Weights of a small GPT-style language model, trained from scratch on English Wikipedia: a variant of Muon for these matrices.
Each number is 128 + 32 x the weight over the matrix's rms, rounded and kept within 0 to 255. Layers, rows and columns count from 0. Numbers have three digits each.

# up: layer 10 MLP up, 512x128, rms 0.0729, rows 1-20, columns 0-63
# down: layer 10 MLP down (transposed), 512x128, rms 0.073, rows 1-20, columns 0-63
up1:093138083148148088155125070107157122098144112123143127155118110072115075111130124120074159114145103187123168111152105114100113107136098130129077100104111047122157162096107138123114153083091092
down1:180168110094100167129128108124138145114125094135144164162116111129171135095180153116184128109134144112096183164108191126152133120155107110097129112087156105176154092127089127144119090140169085
up2:123099136163133110143139152086077129110146150078146185122149143062141148146123120087126061142167172163141104140120095098099141140147163113155140171108153139227118059082102121178109166133093088
down2:126117146103166127136147117059145162054096164181131144134119122136145076142112147185087126109146146151097142142108109126084139185088108138194097212077139167118149097145124154120150121069118071
up3:123086092100103102148118163165124153179138170143129160095090194117137116132124103158147133076132118114192138132140115095111132099119128149096131129164116188122088097152116103158158108155131157
down3:100128098169092157125197094116117132123122136119110144146137131130124149095190087202089156089078107181144089111113086141110091140116136115080137181122121115110127129123171107153131143182151180
up4:147154114144131124130159120157117114135119135083139132101156081123117111050113092146099108115120125140083135137136127168095102095104147128160133131117127094104098104134095120138123101118141151
down4:112105134131177077179135111109149150088121156125108142134152129130156198127142145145136143093048131147125097123097141111140156140111114131108098103108121176158144079168170123113174076135127119
up5:116139166165111141131172064118169150126163109171142127112085168079153148111165063091128189173141136142167126148162170154133103085129114101107132099149093097177084102157066143144144111115140106
down5:109133108119091160120197127186149084153096049165078096090085163157192136111116152149141117138155162189181158115058162064134126157103100111100162148125119100130105115164085168102137119135117150
up6:182058074142105150092123149154168104097118065202140195098135165088110146044151139079183140123071146111184129188143068149112148108179065143083156152154143078130119091129125133140107117128111090
down6:149117121123125202126178148221112115150093167186112141100140053134140112146099136144054120226084161126092112074103148091109111134151148178146148161145109140120121091125126115135185134120128110
up7:164118102168116123156101160097122118158123149142096116148160151151127164149175125119103123119117151162159137174181126168107137133126118118154104101169109077150158146150146133109139087123169117
down7:152161130149085123171105122146090125158157069089084129126117154144227132094125097161167105086150115114151143132099165113095074139117091138077136134083069141111134127131168098135148183139117184
up8:140112172103092129135054066072116143092136129134192157086144096097171134144124124093114134119081113149150138132105138116103104179152100140147137120086083115118163138096082080190080156109119135
down8:160164151159141120073099058084125075122119131100088189154156126120173137072163119106143141163095177111120164110194089154143130147050118117140150122111155138131101124119126108100126171091083071
up9:176155169135170121073139125171107147122136119129134106076167116108114118152157133069103112109135210153164128110119107152134092107101140125149089150114090093160094122154151143147112118150086143
down9:091156134081084121174135131191169117158130098115074128138121104137050155141158101133129164081152133141102133138143152182180116110073130101113137170120151106195130102115134117158136119154145116
up10:135224034092115093115137131122137082128130122094093092121125105106128087117131093121132072168166126143109129125129100093150069072138102138165110094063098146150168125135169104121128145149112080
down10:137109092113145091125086155127115142137133113108109115135058144088116128138123186144089158159074153142147109146140135159096058153051200111138140154131129131138075173094129121101114144158120137
up11:141192088195133078061112133141106050095097077146113068119216123126162201121165192102101095129125135098103158128101109133110162072135173150147135201111116159105124090084123124115135090128180098
down11:122171101066081116112190148115152060122154089153126148138145135109127173099118116116121190140096177032142172099179143065091121128132137132162172120159196129134163085110148104049128146088156119
up12:147143077090214140079107139103105027123185111145125109095089057056149116175156149146069063156175148145126161139154111115134144147140118141069135119201159139097095052102130145130133114122072085
down12:144124089132100119162130130180157168064106105103113118149159069078081120123071084189164108102170136148101112098163124107113109086126067165148048172062088203093108197096183158120170153129138127
up13:193168097075106153145149170117148149118171178174163093095145065136132153093078120132125077183147145107128136142189140106078119157215134104119141145154158104095182112132112199103120149097130109
down13:171099065113168081098112060208068195155136096083112140172139174102110077169117109133143138129146162161096094092160148127149126088108133115098186186089145171101115158158140194146151177153126127
up14:127136130115133163189103194119109061093151094144137174143134155162140232099089094143111072131140169133149129138181160144102119128117101141112104165123109091122096157095167182162152162070120145
down14:087124133179115131147105089100106157078148085127178097152090187108154084132114146125107090129139167120154171151122102133130134129152098131069098148116101165136168094126138050153129131128116146
up15:138105169128121100149092115185118106112170102135127164124110088111155141082146111104087150127042065134151130127148107077136157140118185079143092159068165166167221140104132110124165121120128143
down15:134144137106105117142147113112106117119145138088127087148180119172119136127144130148127094089146121103092105182104152154143135131104184125152119085111095131129085182189156158068132096133094169
up16:151194182094143155107133192151117163170134099114149096051157106144093132156128170104171132186114138134129118157183169168134130108155114119091144139140091118096187126125093094093121108127107087
down16:129133133100143106129133140150094163183144146164136184150151061126037084145156107093083127144096172134101135103158165152200156188128116123080135128169176146111151139140096158102160137135074174
up17:144116152139164095151164136153154148148133151152192133093139166099106154146133170125172120118135192161066094147159168144132132087153168174131141089127190162098109196165137122158037145150166145
down17:119132187140130072163112147134099105132138187117109118122085131108064163154219118169150101102106146080141147159126136127097107123080090103123144125170162093127120166097105115131090113115177104
up18:111125099128098121149177136073096053145135089137161123123153116150100099103161122133125134165102095160110157149163121093119101092144150146140126069124162116087102099114161129121124122151156148
down18:161147196153118097132095134160157245082048171105094121134123150107137106140136173129144105109151150140123068146076104175125154148067112134143142108128066166163150131135065109108134113113108133
up19:133045129143069114142139136154148156193160148085170145114090094123092110147126101141113120089151135068072160103197139112139131104167099137124135120161072109134124137085102149155129110153064098
down19:145196103136172126089096183094172151122144181130093113162125144154066101076112169133096091143154125073135109126109154102158151184176163123101144087084126138163113080098112160171130155125154117
up20:140117108147173151070107083099137150168140154191143141118165123158154164083139126099130104119115171092106114189100163118169113120137114153174115103103116081127177139125120068155121107126158126
down20:133134140145110135117116122123162120095169109080133128128151192101108153138112164197080129129128118139097190148108132157088090224090116143150132142103183144143114180079086151102108171119135104